Weights of a small transformer language model.
Size: 15 layers, width 96, 4 heads of 32, vocabulary 1024.
Architecture: no biases in attention or MLP, gated attention.
Training: a variant of Adam for these matrices, 12006 steps.
Each number is 128 + 24 x the weight over the matrix's rms, rounded and kept within 0 to 255. Layers, rows and columns count from 0.

# layer 3 MLP down (transposed), 256x96, rms 0.127, rows 195-211, columns 0-95
[[145 138 107 158 127 129 118 123 154 122  75 105 146 108 114 127 141 131 144 111 136 143 122 139 129 157 130 155 166 158 148 125 127  95 163 150 117  96 124  81 142 149 116 171 135 138 144 131 120 131 157 110 153 136 145 130 156 142 149  91 138 129 118 107 162 140 134 161 101 140 121 137 133 115 122 137 131 137 138 124 160 163 178  87 125 146 122 105 145 153 140 140 129 134 146 137]
 [144 158 139 133 126 163 124 133 119  95  90 141 112 113 132 145 112 159 164 123 128 106 141 138  95 141 147 120 127 128 109 157 110 139 138 139 113 127 122 132 130 102 144  95 152 139 148 159 149 154 127  99 143 132 122 122 125 125  99 108 138 102 105 159 135 101 111 130 144 159 156 121 155 129 107 130 145 121 151 110 138 121 150 104 126 170 141 105 115 135 131 132 119 120 172 133]
 [135 111 155  84  90 117 201 110 143 142 139  62 136 121 133 144 110 139 140 121 121 146 154 147 147 121 101 136 129  98 119 134 141 116 116 141 158 162 131 138 153 107 124 105 130 143 135 124 106 108 105 150 120 154 139  64 124 116 168 108 141 122 125  81 127 140 112 127 115 110  66 121 144 135 116 133 113 156 136 151 163 133 123 166 159 116  83 116 140 117 142 148 156 141 151 156]
 [151 116  91 135 107 145 151 143 176  94 106 101 131 131 124 131 185 155 156 125 161 116  75 158  92 102 113 113  89 132 183 163 130 110 126 126 162 142  94 140 140 155 112 134 146 134 116 149 104 136  77 125 162 142 111 101 125 124 127 178 164 153 150  99 131 150 118  87 183 141 129 142 107 133 134 138 118 204 146 176  92  41 125 150 140 138 136  85 156 113  79 157 118 131 101 146]
 [149 132 116  85 178 180 139 123 197 107 144 126 116 119  93 104 158 185  82  68 136  82  92 109 183 135 113 128 110 141 139 132 196 129 150 100 117 124 158  87 172 135 106 141 190 156 125 133 165 127 110 118 157 126 137  96 111  73 150 129  87 112 125 151 126  71  86 155  79 121 136 152 140 150 110 107 174 116  87  99 137 125 110 160 134 153  95  73 134  98 124 107 115 178 130  94]
 [114 154 128 142 171 127 136 120 140 150 128 161 136 131 110 122 140 147 125 129 138  98 180 141 154 136 155  39 149  86 150 173 147 107 148 161 145 130 169 154  97 113 120 137 104 149 152 102 143 139 147 140 158 114 114 139 119 126 116 145 124 133 163 148 117 135 105  95 104 132 146 128 115 103 106 136 132  91  87 132 100 148 140 143  92 157  97 105  95 153 158 136 150 134  99 124]
 [130 118  81 130 130  85 114  99 158 121 161 116 115 101 141 114 145 142  90 108 116 114 119 137 166 124 174  99 159 129 131 109 114 136 159 102 131 110 131 142  87 105 121  90 120  67 131  95 133 155 145 112 174 114 118  95 136 119 157 157 109 122 125 149 117 122  84 118  85 102 134 138 144 146 146 123 130  65 115 115 117 132 103 185 152 159 118 107 123 110 135 133 137 131 127 130]
 [124 149 137 116 138 117 148 155 173 113 174 125  83 121 152 100 132  98 140  98 125  81 135 132 176 162 115 137 175 189 123 168 139  69 139 133 116 128 125  84 125 115 114  54 182 111 167 115 111 125 142 123  87  64 134 137 123 120 102 139 123  95 141 157 138 120 106 138 170 158 174 109  83 142 116 100 103  93  79 126 107 109 101 103  92  83 143 125 131 133 121 103 127 119 139 114]
 [129 172 122 158 156 131 138 122 139 122 130 115 138 138 115 152 126 110 192 151 149 119  95 109 131 151 106 127 121 139 118 116 130 112 127 150 167 126 138 102 155 115 116 129 143 152 151 130 148 150 131 137 120 109 128 119 133 130 118 128 123 171 123 113 114 139 129 122 169 172 129 127 107 127 125 139 150 177 111 143 109 100 123  72 129 126 131 158 124 136 166 118  79 119 149 132]
 [118 116 143 137 135 112 121 138 140 115  99 138 103 114 147 135 129 164 147 125 176  91  88 147  81 101 111 139 122 107 130 119 133 121  85 102 185 144 159 133 124 147  98 127 145  91 110 135  95 132  90 178 130 148 119 134 124  82 157 184 123 100 106 162 162 126 162 119 181 125 108 141  97 129 149 107 109 150 118 133  96  93 113 160 154 105  81 158 163  90 120 159 103 104 131 126]
 [139 141 139 124 109 120 149 121 126  85 129 113 148 143 121 146 149 150 128 151 153 109 148 109 113 126 120 132 127 137 134  88 154 161 114 113  98 129 178 140 114 137 122 109 112  98 133 174 122 132 150  95 142 131  56 137 129 120  96 100 103 163 170 135 102 137 128 125 112 118 136 126 159 160 162 130 124 149 112 145 109 135 108 147 141 121 135 131 167 136 130 131 188 155  82 122]
 [129  95  89  92 143 176 146 128 150 112  75 121 108 145 150 132 129  97 100 117  74 140 159 115 143 160 163  99 122 122 143 155 105  95 103 135 133 142 131 153 121  96 125  69 117 145  97 114 143 153 168 144 129 164 111  76 164 159 126 148 129 127 111 101 141 138 116 105  82 153 148 141 140 119 120  98 146 155 113 115 123 145 126 147 133 126 198  97 135 114 110 132 122  90 125 107]
 [123 162 116 121 116 122 175 113 138 129 105 174 142 115 112 145  90 151 123 156  97 148 104 117 124 130 141 152 126 136 142  92 138 118 178 131 150  99 133 154 162 126 148 106 119 165 149  73 131 131 161 180 155  99 119 128 129 100 115 116 144 133 132 153 110 174 153 128  70 161 134 163 152  50 130 109 134 121 130 125 129 107 130 101 123 109 105 138 106 149 111 143 128  55 116 137]
 [109 108 148 160  84  99  79 125 157 137 135  94 108 134 184 168 124  99 133 104 143 118 142 132 107 170 124 154 167 122 176 160 133 152 127 121 199 123 128 122 121 185 143 170 126 147 165 117 109 117 104 138 149 132 139  86 150 104 136 167 150 106 174 132 136 127 184 111 128 150 169 125 110 164 156 188  73 150 160 133 132 142 110 129 161 130 106 119 121  91 115 161  93 141 118 125]
 [123 145 118 170 132 150 123 137 154 128 112 140 132 118 116  97 110 149 120  74 151 101 153 160  94 208 156 121 124  98 101 139 111 141 106  87 104 188 133 104  71 114  84 154 179 137 102  86  84 101 130 135 124 163 159 166 138 118 185 100 143 109  86 143 113 130 127 138 152 133 130 125 144 140 109 114 151  72 163 125 127 100 162 177 117 138 128 147 148 162 114 135 152 151 136 151]
 [103 130 107 149 143 108 133  72 117 157 131 128 156 135 127 119 121 136 153 111 119  98 103 165 113 115 119 144 142 120 137 105 103 152 103 130 101 171 136 138 126 102  94 107 172 144 124 148 103 157 114 129  82 131  96  96 130 126 134 124  74 115 121 137 119 130 121 103 154 108  90 147 128 123 113 157 153 142 122  97 111 101 112 135 121 166  83 118  79 132 145 136 116 120 108 100]
 [149 138 165 117 127 164 154  81 107 108 156 107 135 151 113 137 134 121 138 148 132 118 104 133 196 118 172 130 126 146 108 145  88 143 128 117 109 116 188 138 105 111 145 142 122 144 105 161 120 121 148 165 124 118 103 139 165 129 100 137 124 123 134 149 140 116 111 103 140 123 122 131  95  82 100 108 143 117 118 123 123 134 119 120 145 139 120 148  99 131 140 127 153  95 127 152]]
# layer 3 MLP up, 256x96, rms 0.116, rows 196-211, columns 0-95
[[141 190 123 160 123 112 158 134 115 112 128 117 110 121 192 124 138 147 120 132 153 120 128 119  86 124 140 127 140 104 146 124 117 122 123 119 121 133  87 139 174 148 143 128  97 137 153 108  97 169 144 113 165 116 137 154 141 160 170 146 126 123 121 162 141 145 136 161 133  99 154 147 134 129 103 102 127 106  97 129  77 111  96 112 115 128 142  87 122 120 112 151  92 131 129 123]
 [167 139 127 127  99 113 180 148 103 120 124 108 128 134 113 109 103 147 118 116 175 136 107 107 117 129  62  38 113 140 114 146 146 132 118 145 127 125 116 123 127 178 120 152 104 143 191 133  94 115 108 142 145 150 159 126 159 102 113  99 140 133 109 146 132 137 120 148 141 127 156  85 149 131 114 167 113 148 139 127  76 110  93 107 148  95 187 121 109  98 137 137  91 135 124 144]
 [148 122 108 147 101 153 161 147 114 117  86 107 113 145 158 122 114 132 102 171 130 115 109 106 123  86 107 125 163 133 152 123 136 140  98 140 148 133  97 124 159 137  96 121 154 145 127 150  93 130 134 128 181 113 179 109 142 112 108 120 127 153 117 143 170 132 172 177 163 134 165 112 121 135 148 159  97 137 148 185  82 141 113 133 111  97 130  87 150 115  95 145  90 142 102 128]
 [ 91 128 187  95 106 133 133 136 111 104 146 121 105 129 102 122 134 101 114  98 107 128 120 148 140 109 102  70 123  73 130 141 177 116 176 165 182 162 123 115 178 135  93 151 113 159 142 117 145 169  74 111 133 181 109 164 106  94 131 108 118 120 116 133 139 142 151 173 115 124 198  78 102 171 135 133 126 151 103 156 111 105 152 167 144 133 137 137 150 139 116 155  56  90 153 127]
 [153 167 123 117  98  97 156 100 116 129 144 115  93 120 155 129 137 127 106 128 122 143 115 134 144 105 128 141 137 129 118 102 121 142  82 102 127  83 139 136 129 165 109 198 110 122 124 130 104 121 137 140 180 144 118 154 155  95 121 123 170 149 104 129 155 150 129 104 122 128 150 156 128 163 118  96 136 145 216 148 130 145 121 113 154 149 137 159  92 107 151 110 115 123 128 112]
 [141 150 134 110 113 162 109 130 126 127 144 133 141 180 134 159 108 108 135 110  81 164 108 127 117  96 117 129 155 102 118 147 150 147 138 134 119 151 135 141 168  97 115 119 146 104 116 182 133 133 102 121 126 136 121 121 108 124 116  93 144 125 133 118 186 153 148  98 157 113 159 135 149 178 154 141 130  92 128 181 122 117 118 170 161 109 112 117  88 118 144 131 104 179 117  91]
 [156 144 134  93 133  43 125 149 166 123  87 111  94 173 119 112 100 103 120 102  94 138  95 146 138  78 139 111 124 117 134 136 140 151  96 151 107 175 136 109 129 133  93 177  75 137 138 149 129 119 130 108 119 142 114 147  99 121 115  62 117  98 111 149 149 107 152 130 132 100 147 136 110 167  84 121 120 154 144 147 128 126 101 135 173 136 106 140 162 132 143 154  80 146 124 153]
 [135 178 141 110 167 142 159 146 110 108 161  77 103 148 154  99  89 124 169  93 119 174  79 146 135 140 100  99 167 104 140 117 141 111 130  99 146 118 124 127 116 102  89 139 119  84 121 153 141 134  85 157 123 145 124 150 149 117 150 117 140 115 135  96 132 121 109 102 142 130 126 101 137 114  99 120 119 134 115 154 138 128 116 107 116  84 151 150 172 151 154 126 111 126 130 119]
 [151 128 141 135 147 105 129 185 171  89 108 107 144 161 171 102 150 143 149 152 141 125  87 137 100 130 112  92 158  86 146 126 134 108  84 136 167 133 119 123 156 122 153 109 141 100 170 138  99 106 135 136 161 119 117 150 131  84 103 147  92 114 111 169 157 114 134 142 210 133 109 106 150 123 123 167 111 136 129 156 117  90  91 126 145 137 119 123 140  96 105 183 132 136 126 133]
 [113 128 129 134 146 125 136 131 132 151 145 109 111 166 144 139 122 145 163  85 151 159  92 113 120 131  94 146 128 136 116 114 180 154  74 153 149 150  95  78 148 160 130 131 115 114 136 163 122 124 136 143 169 124 171 140 176 100 109  94 116 150 113 125 173 147 155  92 167 130 127 130 134 168 102 160 118 147 158 113  91 154 131 136 128 140 162 160 125 160 134  87 120 120 106 169]
 [136 131 118 101 117 116 101 163 137 130 147  93 103 149 164 121 119 105 130 146  92 157 120 171 110  80 102 144 115 159 109 138 114 145 107  90 110 128 106  86 165 136 145 131 154 124 163 133 112 154  90 154 136 113 131  85 106 112 106 107 153  78 145 122 171  88 163 126 117 165 102 119 187 134 134 139 135 129 155 184 127 115 132 116 130 128 158 155 129  79 123 182  80 157 138 124]
 [152 147 123 109 106 138 127  96 144  91 116  83  83 170 141 144 161 121 172 144 108 144 104 126 116 125  93 112 124  94 150 118 156 124  85 170 106 170 115  90 108 139 118 119  88 129 143 116 134 127  95 143 177 138  84 131  99 125 115 161 161 102 110  85 119 120 131 148 129 107 131  72 122 103 157 149 129 111 125 144 140 133  91 133 106 114 158 112 131 152 118 128 131 129  99 106]
 [143 144 163 139 120 117 120 164 142 127 140  96 148 127 167  95 137 106 178 130 120 121 113 153 117 120 111  76 129 102 134 173 177 136 126  90 127 185  96 107 147 165 179 153 141  55 141 128 159 185  96 108 136 114 123 142 127 114 126 104 156 150 143 151 119  97 164 120 130 120 125 124 151 151 103 147  92 119 127 172  95 120 136 135 136 126  99  91 160 145 142 105  75 148 101  91]
 [134 116 128 134  92 117 114 149 138 105  89  62 105 152 154 109 143 158 131 102 108 126  58 105 122 129 147 151 127 134 144 166 159 182 104 136 147 121 175 105 127 162  94 184 100 146 140 170  92 126 129  92  98 143 108 108 125 130 148 139 122 128 115 100 130 133  92 119 148 114 125  97 118 172  93 171 106 128 144 157  93 130 106 110 123 140 113 106 115 109  89 116 102 155 107 107]
 [147 125 123 146  81 154 154 125 135 104 103 108 127 155 136 135 176  89 169 156 162 128  80 140 157 143 138 130 119 102 147 129 140 123 152 105 124 136  94 130 115 104 130 162 142 128 131 105 108 125 137 137 152 108 138 164 151 113 129 116 118 117 104 135 151 107 132 131 186  87 133 127 155 123 112 114 144 116 185 164 127 114 100 141  96 101 125 129 104 120  90 147 115 115 173 133]
 [119 105 150  95 108 120 121 120 157  97 130  91 125 146 166 129 124 104 105 110 109 153 108 142 131 134 137 165 129 103 133 122 159 117 147  69 145 117 127  97 150 138 116 136 153 152 158 110 132 197  75 123 122 152 136 103 142 123 123 154 106 122 101 123 145 127 126 168 161  99  92 101 131 119 155 128 130 130 147 122 129 133 151 143 149  93 164 109 128 129  64 121 130 121 111  86]]